config.toml
head_dim = 32
norm = "layernorm"
attn_scale = 0.177
bias = "none"
init_std_o = 0.0
init_std_up = 0.058
init_std_down = 0.0
learning_rate = 0.00983
Each number is 50 + 10 x the weight over its row's rms, rounded and kept within 0 to 99. Layers, rows and columns count from 0. The size before them is the row's rms in percent of the matrix's.

# q: layer 7 attention query, 96x96, rms 0.211, rows 0-16, columns 0-95
# k: layer 7 attention key, 96x96, rms 0.228, rows 0-15, columns 0-95
q0 080:48 44 45 69 42 44 47 57 64 50 40 49 41 52 47 49 46 58 61 39 46 51 60 52 58 35 42 65 63 49 39 40 34 66 49 60 50 39 54 32 50 59 68 67 57 40 56 38 59 40 43 32 49 55 46 43 45 50 47 35 35 54 45 63 40 36 54 65 38 51 54 47 47 44 55 36 56 48 36 38 51 48 61 33 61 50 56 56 28 33 65 46 68 43 70 47
k0 074:64 59 51 53 55 43 68 45 60 43 37 44 55 45 34 67 51 79 53 54 47 30 53 51 57 53 45 62 46 68 43 66 48 35 58 57 37 44 49 43 51 50 50 50 46 55 56 44 33 37 25 48 67 32 54 44 50 27 51 44 51 51 34 53 46 33 63 65 55 45 53 65 62 58 40 59 49 41 62 55 31 45 44 52 47 63 52 51 50 52 45 48 54 61 63 54
q1 066:39 64 59 36 42 41 57 49 56 42 59 50 48 48 47 60 56 51 58 38 38 37 43 23 53 60 32 52 46 59 42 47 56 46 52 51 46 64 40 60 31 34 37 46 36 69 62 62 58 60 39 41 63 59 41 55 51 48 51 52 49 52 42 42 42 42 37 34 49 41 43 57 61 24 52 51 50 42 76 61 40 46 58 46 48 44 46 37 48 51 37 61 69 53 42 46
k1 063:45 49 53 37 50 34 36 54 30 51 59 53 35 49 45 33 57 40 45 39 44 43 41 48 67 63 49 34 57 45 52 39 38 53 60 53 60 40 56 75 46 48 43 49 39 62 44 70 40 34 50 56 47 59 50 41 49 38 49 65 62 60 58 51 60 42 36 57 65 44 32 64 55 41 57 44 47 38 46 55 60 45 43 41 39 56 38 43 63 29 50 51 35 41 43 66
q2 076:49 33 51 40 49 41 39 41 43 48 43 41 42 46 62 37 53 30 48 37 44 61 63 48 67 48 57 43 51 43 56 38 64 60 54 54 44 42 59 58 39 37 54 54 59 50 48 59 45 44 54 41 46 57 44 68 56 42 69 69 51 40 66 36 52 54 47 42 35 56 63 74 50 64 72 47 69 44 54 36 57 58 45 54 63 42 51 42 58 71 46 43 55 58 37 44
k2 081:47 70 60 24 51 48 33 57 45 58 48 53 43 37 46 56 41 35 37 55 40 73 42 44 37 52 51 44 51 45 42 35 59 43 68 53 53 37 61 60 46 32 51 58 43 56 37 38 49 46 52 47 34 51 30 42 57 64 54 58 54 65 49 39 46 43 41 50 30 54 45 52 58 51 45 52 58 49 47 49 58 40 64 68 43 61 41 46 35 65 54 46 25 48 44 53
q3 080:46 48 75 49 47 63 35 57 55 75 47 47 18 57 52 48 34 56 50 67 50 37 38 46 39 49 44 43 35 56 46 53 36 56 58 51 41 55 42 35 42 50 46 34 43 45 60 36 45 46 70 65 55 59 51 35 50 61 56 52 51 47 45 40 53 42 50 56 59 46 56 43 52 34 48 42 58 57 53 59 53 44 35 54 37 55 26 43 58 66 45 37 53 52 60 62
k3 081:55 61 54 51 47 44 40 49 53 58 40 49 56 41 48 53 42 58 50 46 51 48 44 34 69 55 65 51 62 20 41 55 47 63 64 58 57 54 72 57 38 51 79 48 45 38 55 53 55 41 57 43 42 48 45 56 35 46 53 31 68 38 65 40 53 33 54 42 51 49 54 67 53 59 47 52 59 63 39 38 39 63 51 55 48 51 29 39 56 60 69 46 56 49 48 53
q4 087:47 47 28 41 37 36 47 66 49 36 65 53 47 51 58 51 41 38 50 34 49 75 61 57 64 60 32 46 46 57 51 44 40 53 62 38 27 56 59 53 61 36 41 59 56 49 45 62 43 44 46 36 60 57 64 45 37 45 51 46 59 53 60 57 54 57 57 55 42 34 56 62 56 42 51 38 53 55 38 42 78 53 54 57 65 54 49 44 46 40 53 55 66 43 38 60
k4 082:33 58 29 64 42 64 36 72 33 44 42 53 41 52 43 58 26 34 47 56 51 45 39 39 51 54 54 45 43 37 44 52 50 62 52 36 59 46 52 70 49 50 52 50 50 62 43 55 38 36 51 71 44 49 43 57 44 65 44 63 61 57 54 48 53 64 41 41 50 52 36 36 40 56 49 58 46 36 49 54 61 26 45 49 54 47 38 56 59 58 72 53 53 43 37 41
q5 076:54 53 57 46 32 48 53 48 43 58 34 31 40 46 66 48 59 55 35 57 46 25 58 42 42 50 42 49 59 52 52 59 46 68 30 66 51 51 39 48 31 55 43 41 50 64 66 51 63 56 54 64 48 49 38 48 65 71 54 49 58 68 49 55 58 63 36 47 58 51 57 46 48 53 54 68 49 41 56 60 47 49 36 52 59 60 50 52 59 70 48 39 51 64 68 42
k5 070:44 46 58 40 57 53 60 44 39 47 38 56 58 41 48 47 69 51 37 32 38 27 61 46 56 45 47 48 43 62 51 48 38 58 59 66 65 46 59 35 46 45 51 57 41 48 67 54 51 60 61 44 60 35 62 56 50 37 62 44 36 30 54 29 54 50 42 34 49 50 48 62 38 34 52 58 59 54 54 52 51 55 43 26 64 52 65 49 29 54 35 48 60 42 63 46
q6 069:57 44 44 38 31 55 59 57 41 49 44 54 43 39 50 57 43 55 55 54 66 57 66 41 42 44 58 52 32 51 57 67 57 66 49 57 36 30 61 33 55 26 54 35 53 42 51 56 54 62 50 42 42 37 62 46 45 52 49 57 46 49 47 63 55 48 59 48 36 49 59 52 79 67 43 75 56 65 43 69 51 47 53 59 52 43 39 46 48 56 42 47 56 36 34 55
k6 090:50 41 46 62 36 63 41 62 50 47 34 60 44 34 53 56 35 42 58 62 50 65 55 43 46 66 44 68 35 53 60 50 53 56 50 42 52 44 50 55 44 54 50 46 63 58 32 63 43 56 59 51 46 51 35 49 40 45 40 47 90 43 50 66 60 61 57 41 43 59 49 59 53 45 51 42 60 55 44 49 69 34 41 55 65 46 64 43 44 32 50 56 43 58 39 42
q7 086:30 39 50 45 46 53 54 46 45 48 44 55 62 40 47 64 66 51 52 47 52 53 45 39 46 53 45 41 37 50 42 56 54 69 47 49 38 46 52 41 50 57 41 45 49 47 39 49 72 38 53 45 57 58 44 42 42 55 58 64 74 31 44 73 52 33 61 42 49 46 60 58 49 47 52 69 53 33 43 46 41 46 31 46 71 56 44 41 64 47 67 75 42 65 53 61
k7 075:51 30 55 48 47 33 54 44 62 49 37 36 56 53 66 59 58 54 38 30 45 45 60 60 52 59 56 80 45 67 46 48 69 48 44 54 73 48 54 37 54 66 48 45 42 56 59 37 49 50 34 45 39 40 44 49 61 46 48 43 28 32 48 63 58 41 53 55 45 55 59 54 35 41 47 57 55 54 51 46 43 58 41 31 50 57 41 55 61 50 44 56 59 36 49 34
q8 074:53 58 70 56 39 40 43 64 63 65 31 42 39 38 67 46 44 62 47 72 41 42 67 47 48 60 55 53 61 47 45 55 28 57 54 53 46 56 53 52 46 61 42 39 45 51 62 46 50 58 58 39 56 51 48 52 47 46 47 27 59 61 48 43 41 49 41 66 58 34 58 55 45 34 47 56 43 43 53 46 36 69 49 48 38 45 45 55 48 72 64 58 34 42 65 34
k8 097:41 45 48 43 60 62 60 32 47 44 55 40 55 44 41 52 45 67 56 50 61 52 25 44 52 33 33 48 38 42 37 45 33 50 48 50 42 40 43 56 45 26 48 62 44 45 41 43 40 50 51 48 70 57 44 33 45 54 42 53 51 75 48 52 44 48 82 56 48 41 70 40 40 65 56 52 49 47 44 64 65 55 36 47 52 61 55 51 43 51 35 55 51 47 50 50
q9 081:30 53 39 47 39 40 65 47 51 55 52 49 54 52 47 54 39 50 43 64 49 61 49 59 50 60 51 44 35 58 43 66 65 72 55 45 31 41 52 42 39 56 46 47 52 50 25 48 40 37 49 50 54 50 43 38 59 62 45 49 55 49 56 54 61 44 43 36 44 61 49 47 65 53 58 77 38 30 43 54 49 58 43 66 56 57 30 46 50 55 78 41 45 45 62 60
k9 089:46 57 41 59 38 46 44 59 37 57 42 69 28 44 35 55 46 44 59 50 49 77 49 56 59 45 35 56 48 61 53 57 47 54 52 50 50 35 45 37 56 50 60 35 56 58 37 46 58 47 54 76 60 55 39 40 44 53 42 43 67 43 56 68 68 59 51 27 43 50 59 70 62 46 63 47 50 43 40 59 62 47 52 64 59 48 51 65 63 45 53 57 56 38 58 57
q10 113:41 45 34 56 36 39 54 32 59 41 41 63 49 47 55 54 49 47 64 37 51 62 45 40 59 55 49 46 52 45 46 47 45 54 46 37 29 65 53 45 59 52 55 50 57 61 48 40 70 56 39 55 51 40 42 35 54 59 54 60 82 43 54 60 63 55 40 69 52 59 60 58 53 38 46 62 69 37 46 69 67 65 37 48 63 67 42 48 42 59 61 60 53 53 51 55
k10 097:40 51 57 60 61 37 68 46 37 35 56 50 46 59 75 59 56 77 39 38 44 44 45 63 39 47 44 53 66 55 40 45 46 40 56 65 75 56 68 38 41 55 50 63 57 37 59 40 57 52 43 56 36 46 56 29 47 53 51 47 38 53 60 42 54 47 62 54 56 37 38 44 35 55 54 67 52 52 46 51 34 49 37 49 37 54 59 49 50 45 42 44 59 44 67 47
q11 102:62 55 66 55 50 39 41 60 54 53 42 53 44 50 58 59 43 51 41 45 43 49 72 63 49 65 43 50 63 46 64 39 23 41 50 59 53 48 50 64 42 59 34 42 48 70 57 52 49 47 49 60 56 53 38 51 53 47 42 30 49 62 56 45 45 51 32 48 52 40 44 42 48 35 54 42 40 42 65 33 40 80 55 56 27 57 54 61 45 65 57 48 46 42 64 45
k11 099:49 70 69 57 58 57 48 46 53 41 47 59 66 65 55 46 49 43 32 40 52 40 60 40 40 68 55 44 62 44 54 43 51 38 31 68 51 42 58 48 60 59 52 32 53 43 39 38 52 45 57 53 41 39 46 33 56 52 54 38 38 64 56 45 51 54 38 46 70 35 40 44 57 40 49 57 39 51 36 49 40 74 36 50 35 46 43 44 56 63 54 43 38 37 63 56
q12 092:47 64 57 37 54 34 43 50 53 37 58 53 44 60 39 45 54 39 62 46 46 36 41 60 33 51 53 52 58 56 32 53 54 63 54 66 56 75 46 55 62 48 48 55 43 48 62 34 66 71 56 58 50 53 57 47 54 63 54 47 52 50 68 46 61 66 58 53 39 48 33 53 48 21 38 43 62 60 51 40 34 48 52 55 53 30 49 54 46 60 48 61 45 39 32 47
k12 100:35 57 61 50 49 51 23 49 64 46 61 63 52 62 41 47 53 40 62 41 53 30 52 51 46 60 54 55 39 47 71 55 49 58 45 46 51 57 48 43 67 52 51 60 56 50 43 35 48 48 56 49 58 66 27 52 50 70 35 58 51 55 71 33 58 48 67 65 52 62 38 37 50 38 39 26 58 57 54 54 52 46 33 46 66 41 51 47 42 48 52 51 53 41 49 63
q13 104:41 47 56 52 48 42 53 69 64 51 48 51 48 45 52 57 54 54 42 33 65 47 51 65 50 40 51 56 64 55 40 58 64 53 53 34 60 56 41 44 50 43 39 47 59 47 45 43 73 41 51 38 53 55 64 47 47 37 30 44 40 39 42 41 47 60 54 79 53 49 39 60 31 47 53 59 39 74 32 30 45 40 65 56 42 38 57 44 43 47 39 62 61 45 55 43
k13 097:49 46 39 43 55 39 54 65 54 40 58 57 45 52 56 63 55 56 43 60 53 62 44 68 48 46 66 42 55 45 51 61 55 39 65 44 26 57 61 56 28 36 46 60 47 50 46 45 62 56 60 40 34 48 50 49 43 63 49 60 52 52 57 52 34 49 75 55 60 43 63 59 24 48 59 35 52 68 44 52 56 61 45 66 52 70 45 48 51 52 39 37 40 42 61 59
q14 088:53 52 43 55 58 61 48 27 38 39 40 42 39 58 36 57 41 51 43 65 48 68 42 58 51 37 51 52 48 49 69 51 45 52 68 56 55 48 52 43 69 68 48 43 40 37 67 48 58 45 40 51 35 32 48 61 56 43 33 59 31 50 49 58 35 56 51 53 52 55 52 60 62 68 44 46 56 59 55 63 45 67 43 58 72 58 53 30 44 56 45 58 36 44 49 44
k14 087:62 45 49 61 61 57 52 60 54 56 42 45 36 41 41 48 37 66 37 67 57 51 42 53 51 45 58 36 42 50 67 51 53 38 43 58 65 69 58 55 31 60 39 35 34 30 64 42 54 47 46 40 49 47 48 51 68 52 33 35 44 38 33 46 42 39 52 52 47 52 34 48 50 59 34 50 57 49 68 70 44 51 54 58 46 45 30 37 69 51 50 43 51 54 46 58
q15 102:48 57 58 55 53 55 59 47 44 53 58 46 53 53 46 65 40 55 25 49 36 56 60 55 47 55 75 60 37 74 50 52 59 40 46 54 67 29 43 46 57 52 52 66 40 44 56 36 29 48 41 32 50 50 54 55 44 39 42 45 19 61 34 40 50 43 56 42 58 37 41 50 58 50 45 50 53 38 47 47 42 53 61 60 37 37 46 47 50 36 62 54 67 42 49 52
k15 100:46 38 49 62 62 47 70 38 40 43 60 44 69 50 48 64 42 47 44 47 46 50 43 48 35 40 62 49 41 56 62 50 66 52 51 50 59 30 66 28 44 48 48 52 42 65 48 45 41 36 51 54 51 33 51 61 56 52 36 51 30 45 41 49 50 53 50 50 69 47 50 39 57 59 64 62 60 24 51 24 63 40 56 47 43 53 60 58 43 50 59 59 66 44 48 59
q16 094:50 55 52 38 41 38 35 44 54 48 39 51 49 53 47 30 35 54 52 46 51 49 52 50 61 53 48 37 47 47 45 37 68 51 51 39 46 47 44 54 64 38 54 58 29 75 27 25 45 69 45 52 28 50 65 40 46 60 42 49 18 54 58 61 51 46 55 48 39 67 49 50 55 60 54 60 42 55 63 58 55 59 55 49 55 61 49 41 52 56 52 57 45 51 67 53